Weights of a small transformer language model: 10 layers, 2 heads of 64 (1 for keys and values).
Each number is 128 + 32 x the weight over the matrix's rms, rounded and kept within 0 to 255. Layers, rows and columns count from 0. Numbers have three digits each.

# layer 7 MLP down, 128x512, rms 0.0683, rows 0-127, columns 0-63
185170137121144122151084089154130109118153145147107120150141133089086037112108138074123129145112083083122152157124120115120193165144181110122133153114136165175110134142120167091115126109135085
153109122142109172108146114111104180066161096102124138132151133154118120122139160118125128096104158163157103116145133115167210165158226138147132097143152184091113110190153145139146119090143075
156156132117091137140032092120081103075105070102155129126094114150103097125145139077165140155155138137154086169115147163146133140102161178172155126142130154144152072132132150088120122141130169
086075198126078129129099089134134130153131103110124075108100103148131091161175139110186126133097122106155156113133149101088121150129111187117075107125149113139092077137074171152118126158107223
164154091111128156154130137122172161135128123125085135122080112152108122140124132137150145162124163169135176077168159194128112073125129162143134072105135127157173106135099167100136101179128102
173113169197126157138088117108121200102093143077138152140098142064110123109116177120157149144135153145084106120073162126167097073157095101141150123153138135118158091210125065119107092091127166
122119149210074092164183124108122165109124130110139104129101128085091180131155161057154141137135128130119176149155198156145195105108113147135166161101106158142143156147143155148118131103117162
133113123093134111143122140172117123171102102098128128153119139134147191078108135078158123180152106061170059168089108124156092113108117105116184140113102096096148120155137115079087063093102103
098133046122051111077178076126191105164098095191127103119104171139115145125098100184112137101168135102167172104138091200147130131153079060109108145134131127155115136101133148169112188078098108
078124117167134149137097055195068098131139160153004126170099133151082095105103132096213079137086150148071132075121070161122125135145091147143118134171099146184080163075175105147157138137127170
157083156150090079156098112171199177150101159135136189135111195126094150126157143114093109135135049130159112124099120134167160130165136139123134131129127104135135133069135117077165137083132097
107185062156133164175186140102157219126119161139142094117173170053140112129132117080132152186166090079138122163128123182093148152125164110135118095175151215088121126059105117090121155098123110
163102148092120077195091107180183136096146086151081128066097099108170084150127159068138134160136143145163105156143097141137072142080138132102115129134088112142139079147130127141160099166068117
139124138150117153132114155177131183162144115148209079150126104151183116125108120147123122084143083131103148087155169149152113146097163166116087119146182125162128126057156123120081132155100126
095186119128108128082138133120142156169121071087149131195165078136124164117120144116146158137166124144128139150118117154119105169090144118111121101117123090119155152126126097135062171093135147
130067102195140100135100112100190134134094050123163118133186107154133116160093193146193132112153174158156100158168130082151098143090124146127121137157140181093129145120161125118109091123149130
148113138093126213162126155113162157137039162105091123141066130124075132103174062144122134128127112128104156138134152144106119100171202143098185117159097122095117109151111124102210114087157131
065123166143146111167150097143107146156167185131075080135145124095060192129188237073116159110151086127156189175139069127094115154206163165152108088151157110161102180087115114123106129130113125
135108112104063120087112129070133157101151157125130120094116115157123157114124127099092157135114095081096096200181081133132177082102074166136128103116185099109225157085088120116126136098138145
118179164132090134138186161148127133110185120180090174117092128134121091107098172079139199147119100084098110151161132174098114174074132122103140130141155119122134093149104177040113155167097158
061140158151163165188157176163167147172090163127114152109095115097158117081089116139114119158106122154131096142089169105168164119206070108137119166122068087153129126079176124105171103136132151
158123127091096125143090159086105122098129098109093082188142069111113139119139123114134142118079155098104116175095148170138133131118126140152152108115169173102143102152060167105132154138080129
163128178047123172183129153128136092113106158068165097107218125067097139107111144103151163145149166123099122091131143098142126113147163153196189065097118064128152095214103094180122116163103199
113113150115098179054155127127121165108127112111133112114101057137062080156116165173145136162137112143131179126079143097151079099147135122146138122128081140090184154083148100124168148064118175
110184150089118113112152056167082085125153114110099140146153139206129137143124150091104154103157082097125132145152104104185095150105096144076127106141215124117131129061109093165147139118115127
183106118075108139148170117174138140110109084069138126145133145171134209123158106124144110101125163117103166120132090093124173095058133146157152127158115110162127145071103103154034131129160139
098118141085142146090153147170115100116094118141159153134121091145106084128133087114174119113048127128063122133115122091133169128130169113066177118110138063108141161149183167093052118092192072
139135128129155185090138206160136161143142180149151101087112148139136102078163127115164085093115084120147145141057097118085077168118133130096141162146151130138107110135070114139186137097144106
131101103138082063112139081149185109111064082128118097080117135134098124135114157145086169109089140098026190102131089116083084149154123097095120131078151152064136088126170142157128187095107133
138113107121174120168123128124150132159181198119109190124182110129071131151134124153134115129083114137070193109123101131154167085142142138112129120059063061123145082087131167069168162114077125
202135114233149104204108178108080109148101143147175175160157171121154112112138144110141120128112207096099216091134132086169155092083110140091170104121102145163124210138154092164113126118073133
067143083174138148143045013165128163147111130093135146203097122153185138122129079106078146132086148128110169142122088222152086072099108141133102135135091163149137136100178138135146109143139092
173115135077125126170107183115162102121112102151113135113149124125186093125069135128110116129138141136122093127156129121178183150116172123154151141106073110134145153102138127130106169101160143
119132145071112144110093188137174121132089174208096117049168127092137153107122148153084104126138162101069150107134069164063117173160091114188140103108150131149190105187182105131126141135126092
132104137152116073112169185143131080135151202080145133128053127098090127127157126141141094207185117138144147092154136156125142122153099159149153152087123139122158141150095134149106145105140132
081143172172049137072120134147137163135115125197114124115064115144162121122140115101125134105152099128158173138107105194086151148110058097178133097192147043102067116185109135155172113093106092
147182131117152132100176086116144171141117122125143103158083122105107121169134101140164099101146103082146180122141151143151062099110160148139175067114151169141145142147132131112161132143194121
046222096140139104114094167126144165216074163170139124079081110140165085158145152104110125145146120181168113169113095161099181085128138106079170139125158037123132141165041130143168091129095079
196139159142124136116128162137125102054181148083123085163128130106087122177094111139135133105100149145058179121115071126091156063222127088147159113129055130132163134123116088145142129150114131
078192107097161097108166110153128115161161138096114129123123144142133101148116137148073123117165148112165089103113099225200209123134126155170136096145180141118159181096142091135170125194119061
171155112168105165066161080130151107148122135127132100132125132095183109167066120117144158194143043192154124088169122078065157087143164200112152108063105184133102143157113098153122217119197118
166103179109130113111124182166129090150094119077136123123109118101128141136072112150142183161094150125140102149141133169072143085150142141184088108097126123109142094163141153097090132140116098
162128173144084062138172178158134157079125125135085110112162096131057185146157205122063094148198070149106131095120193154147106115117110098135146144057172123103156092131099138165125126111135108
116155190168129166143086127163166105120094118115140151128073143169129098201104187130171123078129133109163165074091140080122140157153097147096104111186083148123152133119170162100106104159118190
147152135152132137067122078153077110112160126134164104183101129222110119108119170116174153071126109115132127134171161101147122151096128152183098165063131087175169144166142127125105092075110134
119163139209152107137145144108150096072118108130110136115117179162136166124162118095088064074108164145149130143122137123115179112154130135191228040108099135172133161098197201145166122171106128
103121163105066137199115096131121173148117082093128112125151081108123068142108134117110155077098166167104127164160113094086108121156101078129143148114152087159144101158143118120183115171133160
138118105214109196153131138092160194166134061143134119113147146105201186086137106116151152102149126085109121062111173199170153155058111125168113211161139171115079107162135194089115081108098084
171195121166153162106138099071108085133143129136159153127091173136159151127204225173069103172160103041049186116102081167080173197138151110123079076123069096066150110156124104114140197164071111
130178160129030112052095197090184107163150108115174104111127127119142118104093136156161167142102128123137142093198125097125147112146134075112126115052136036137119129096172154093110116113150167
084156081096075175136158160112114155081157140146172156105106174199160102055127076155159131148115140086116136132158123131113060177079124129089158196110122136129103108112206121116053120126108085
151141071143156147159145218092097054153099119088138076130079171110171119108123148134146121145168090178115132146162051101073220120148112153149118127082144143158141147150135096178074097091091153
182146084125157141095057187142151125166119156155148123161139150073098156126058065163095135153129142101140114200104071116153130166149086103057175139124089182148154103129140059085095132127176116
082132103151068099118143069133102121128140119089148066167074080056106039162153096097138128102112142154091123173131175165167179172152175199150100160104089134170102091095059147140179123171100113
147180107119166131091133175164144150133119104122096132127117215153102106137102193087129114183124097096143147104092144089185060138136109083158130173175052140099177172090135104100174160100167121
089087114077119123157146129149112141161115131104145113133150144089207158126157078136096097128140122145071123153137141107054108158175091153085115134145200126126182121113098122137171121161172122
183131157160144157099153101122143132121105179152098145154098110140132127134127159109164159097151114188129178114130126108160126146152102085114149126191118148132122153118075107087133174164107154
131119103162150086128116123119140138161186072107145082181112112153100105162154088135083110109085109119174140114080152092132148130118152170134122084074133142136098153076112104133161112121100134
137109142120112105109106147173186131216147117108142120098124103147165121117112143164129132087161189122137087218131099206170097140159085116166084078100151129144118129141115112101171142117061088
117133192136133095150207187116154110120115150134133079104138102139133142225111124156089171180161152105138121104126119148142115150160088147185101096157146099167128163119163141129129116116121083
099209179106122170131143061143119160118124126102118129089158185098154084136126174091124159134169135191120108100163147131150181157153110113094138173131139095172162144134154127167064064122123132
178115039100113135178123156125133101096159112080078086136129140121068141121140083125126129180183148112109123174082133119067128134082114118161183163089097098104172142156135100119104177112125127
166094144080111103123167179110118149064090097117165118144139123113153161185116098127105199130125169096112136180185127200160078075119168111095105135096095164096127113096085100126087132148100132
119139094124159119108087145195142171142118142137098132089141177170145148166133120112097112098133199157151073168113145135121110156169065121135131134154205075180118114109138116115147157117114084
110170120125114134088112117086142103138144146113147101086091100128114155154145174138118101140090135149143197084148148074149128131145080154106152098138117137167092099140097111125139120181174103
166134089133134081158125130124193142106138170114108107147164100097091098118106099149108136192126129147107157106089101125111127110158093171105157147032105124115156148079126106092167135091155115
146116127144081120085180176153146106087186122181155121145155151154092147123147165172134125116131107134123191150135150102083117104159110071117130148124132117090154129102097133053120110111066067
179206137131135125169133130112155133159100141121181211113121158182106101142137146085131101118155139103130112135139164109145149131072141100152106128144137181066103156109174136168120104176157077
123049143124121102114185132137170170151124085092114124101109146122142200159117085107147183117110136134128131143070152099155141113137133091123141139148067142112080107112101202128118116162188113
164105142128150110151152112135174154088152088101123175115135154122132093094163175123072149140097127138161100109134140136143120127159100121125098087154108133100141101165166083077142112179136159
154168123084110149131107125136151090071110095141129103108172080197126136152112096090162132157123124132135138151166177185157113092088110105104137111074116199126111099129132142155133086106137126
157140150145116121133130105090126195158139127170150102149054164136113142147149070118105151141191163119086107117148115121160063153156147092143079129173142092122169125151175154106043168075248184
151148141152177177129121166217116089158129092100167160122184087113139130129103088160121050011088171188153119115072137194189130168137143172134113076142145104133146177146114166078126143165171079
122171164158136131160083098108181107089152150116181135136153137093251143142108161127106141119090175140180179153132110117076110148175153120092125163115147149140094112144082180129214139109158103
065063089094113124139101117162150145141151101173092145128188064085220110084082047125146160092129111194107156156126160155126148131125131117159065173191130155054095070108184077071131065073198135
139161173115092129061085095101077099114077182157128149109134108100126131108166164160109108149095086203091189130095187125179180128127134198142119073106109091187117096140093067141084181136104086
093093095094145073125108108157141143151166136140116132179120117120137064153119117126212118145119066106088177114092149115078086157122185149120146080064164116113130144126135104115153140139139161
143154098131134063086109137166108111212136125116106246033088173089219154130165168110065118078152167081158078209112105128158165148148128108118102143165101173150072168122129122122098150162097156
155116073054146176151095155137122081087161120122156142142156113135130152135093101112093113114130101150084102116057127120070092188154124148128166109160171147157155167144096111124122107169129145
140150078089092164174088141140061075106086148104198091140106178145089097166109071095126163117127149175141040142086098089160113126087109140127134094109167131132169122063140154107066119094137119
055102090107128094159099119121167091099117109150157079125098107067134106147085132088177103134188101106120078169127088123128072122109127136150053101080108142089155115104105131112154100119166190
130167120136123167140115149158159117130200129116106141054142091155104110104121144137119084113138141115143122152122123120141108109110116102079059122100118112108109109105104184108186156125100118
132121101129101056101058055134158149127141104117143153108187187156143141078092098095128097140128143093120102072185098152130144113171132117100099122140136042175127124165149096045103126117123159
139116121107168129127018151126099110102145162098140115168190136083144154100118133090145094139111089090090147059129167141164166176138071155151111142145043125165108089093169147088131120081132130
140157117129130158125149227154133156140099130136147151173117118140147098172166123103100135166169142144153087129100094127107135147088140108102123164129126125186102097095155164114105129141107120
152173136111135138160119209100222158186163094112182151089207185084162104116171117150074095200106160165155117140105167119138103106112159082066051173150056160146191098114201183110131091134123162
085164127155121148122152226134112135104091109130107120163088148118108118159120138165190115088109132125147123115112086129101153120127081134103148100148167110129043065114135117160125078084195128
136175162123166149140182145146137138151117060149095118106127072092129089129143148165142055137105148135110132121154140095121142138092172162148113107128101098136182113127097110045079094145083133
138152116109110135086126136138187140111089093183084170143166141160127088089046102088134161159144147089108150129125119160074109114085137122142125089093117167113155157158124111104075161105151181
179131153125169166108102086156183135087076167203093043101186109162085164103116219139110090163078167120126122094186136127127162165144174091118091160113109203157153093136107116175169130171121125
095139158118089135176177182147127160081156114109132122145098127160127111115111127167144182137109172091052133167137081168123087172164140173140147126148121041220114175123153116172075128102121141
118142114146110143140161152126170139081106160118183141096111117156140140112156154123129140142108117160094189181143115095153136151056159142110091137111117156132137116097147140132122163077137133
138176125142126062166088118123140144128152164046179119105144087089138179096122073149133134078210131133166122169162192095103128108101114119096142143165108118197103104097155089144176155203128153
111086106127098092130140232136188110133138151162127175115081177090135163161151117096128143144155204118164099110140147139105098141071224109137155158154104134145111092087118166100088098170113112
108148085141098116144109131169147161123183098131091134086152150148166100140116087083120170108195192120120125080133187155164056100107161169168101140151164126103148130165152170133131104157132151
132114105091119112147093182098159143149103097183176134140155084114113163086114120115118135117137184128166123093139095155145183127064101112158150106099153106148129102155095105075131155116114150
115082109125153154179157116145134111111127133053087157117101109198109127160142157154206189058076173109171056091159111143127165164127084166091086107082079118133134149078082134159147143120145040
089088157160091137114121134088107096138121081100068155132180143128140166083149150091165098100146142159067135167128145163125096092120166147133162123118189186105146129095075178144133116099167127
048137158146148119145117139173139142116188144150085147099113105100109073118161141111056124137098064173176148125084180172111129133071146169177109073142152103127135146116064171119132139148139156
088102097173113160114122137153136153105085083117148119136094140125149079082077148135105141127104111119062134170138104128159160170134174106094157137117195137112097121115081179152131130140150081
168094157119160094141109085113144173181053184149112149147089122125202106141071165144145056123143120139196155109105096135128089123186158140164115129150094100135114154155171122190182143188163131
139115126136138090130078151135147099089149110085105108066158135139141153145080176163164083174108132157146141128150114162116134127137119091078140155118132140084134124057139086085147137112108172
115113136126126164144178120122074118093117097091150148105165102165058118133143120128100159112091136115170137137065102117144125119124168104160138137119160140106119144188170115065114111174102140
123121155085154181149107199164109137110082093137162226092165136151158095108112104105088138180131078114159115102093183144134137165126055172161135113119107184128117117102158152153137050131073131
152168162152122123147086087139109074134152174102054079124114115108125123161172163131116133093094200099117053211126110100189146139074114143113130064184093109129114148142150105124116092132127135
121138114126117127094151099139137054079118144091115120119146130147110170193151136097152158183120089160114115133175050110165201190171165139072111119032158040169076139107087135122150157112128151
146159071159097137138157152145157152078148116090112146113186115139135147089124111175161153157132110069154103119105142130106160160124179088097152121153144163149111102094195112107081165103125182
172145078090143088167140107117104150162121091088146126156087125104186187148108100107108152096115139152135161115106111157166103143101042120106135159081161109110052126114109104134133093070179133
111096107140140168129138163176111161173126168125144170144112095148150149107118161156106192112184178107157119164113140142140155102128164170189145033119116184120136135084138120154171135172056104
081099106138111086166139167174152133156140142123110095144127082134112187178179133101126108162091176038140152099150140140088107159090102084103092126182094116091116098157144135116204152124159074
134140175103189128090183124138100157103118140104065095062154084112119100130140175120117096115154147126131176062109147160072091111089146152151145138106140178153163148148074210116166112165149095
171060099101115131054192193109145104123172146143116130093136127183096112152135148130182100132147078141201144093102131083098160140177109174135182077133066194124142134132126096134074157114171087
130134116124122153105099084128077173132142103102155126087142122113173122138129140124176165069143143087171158081114125144099097114139123091120109118109107127174115101185150154203104086143138160
079092123127093150142154099086166156089113154115123083121163162183178104148163098109141096073126107158115143148118112202137155152094061113140129151133169148123092206127151111200106119139115157
146160170141133146124086161176082131171137110110100124067146192114123119099080127132094165145153140120112126121114125107125195160121165114123114177137144097170192126074170104152042108086134160
123136162137158153107125163156142093085086130059127159080162131114111133084125139098142136142150085121133095235105126097075100078155131086106206172174080145121135106123131195085109104108088108
201094121166173074199089092174099124065090125130157161087157101103125196126120173103106138195092165135167101142112135114153126106152117142097122167176127160160136160166128135163161160150184119
107156178095134097126148127178177132165099129139096169188127128103136163113194135106087121091071117113108128093161147159138135145128165083134159114089137059117078079128118140081107154096158048
201133097049140108154116140119131187140100115137074122114141122179127147074098140099106149122120057110114164120134158120119174085083124138189110167158114180121121114150094109143149167135141173
204102126159136119128139106140113164150127130118120199172160151133185119141100128108101103085119126107151096103103159101125191165136106153089145134072127123151083138093140051112077108132142160
122172114179124059142140087132099077071114182143131180188105135167104124091173129139112125059165073175120064125169082094168108146125111115190153111168074144131119093172128082197105095089136093
142167131096055125145194166090161158168120143148119140101163167098105138141054138163100137059091177097133087134139122162155139127103104085120122098098101056120125143102143075109148123111094109
120139177175119121166093080186110141077136142129142188134155125141121083172148189123133152101101146152114085111124093059148123132150122104198145157087119111193151136141183133140087039150144161
151139140085121139092088117173130147153080108103123150115164211098146110076164061106121153084116143078145084144104108126066110120105107088131162124115193149125128128132094127107096127111135198
138096140074153092109157087151123154185096131144084100136167176112102151134098141066139154083200106130113155110160142106140073190097164095118166146124154117143166102111160119128095104191143142
108159125090108062130115132123114146140144130099099137097090144136151145089111151194090198139064086120174148161152140120112148124132116165087107158129085118151157085090125150140134136215125164
147144142115099162138113086134194128132109102131108166115055113107112166120103138101098146088111145099094127067119152133098114091116165133131084093128117094122155146127103128146111092171113110
143058065140076118106123119129192098129112168116105119116145128122107099057136169159148138081129105087086112130131138158099167085148149067167066142077116155142153162129113133097036076160073142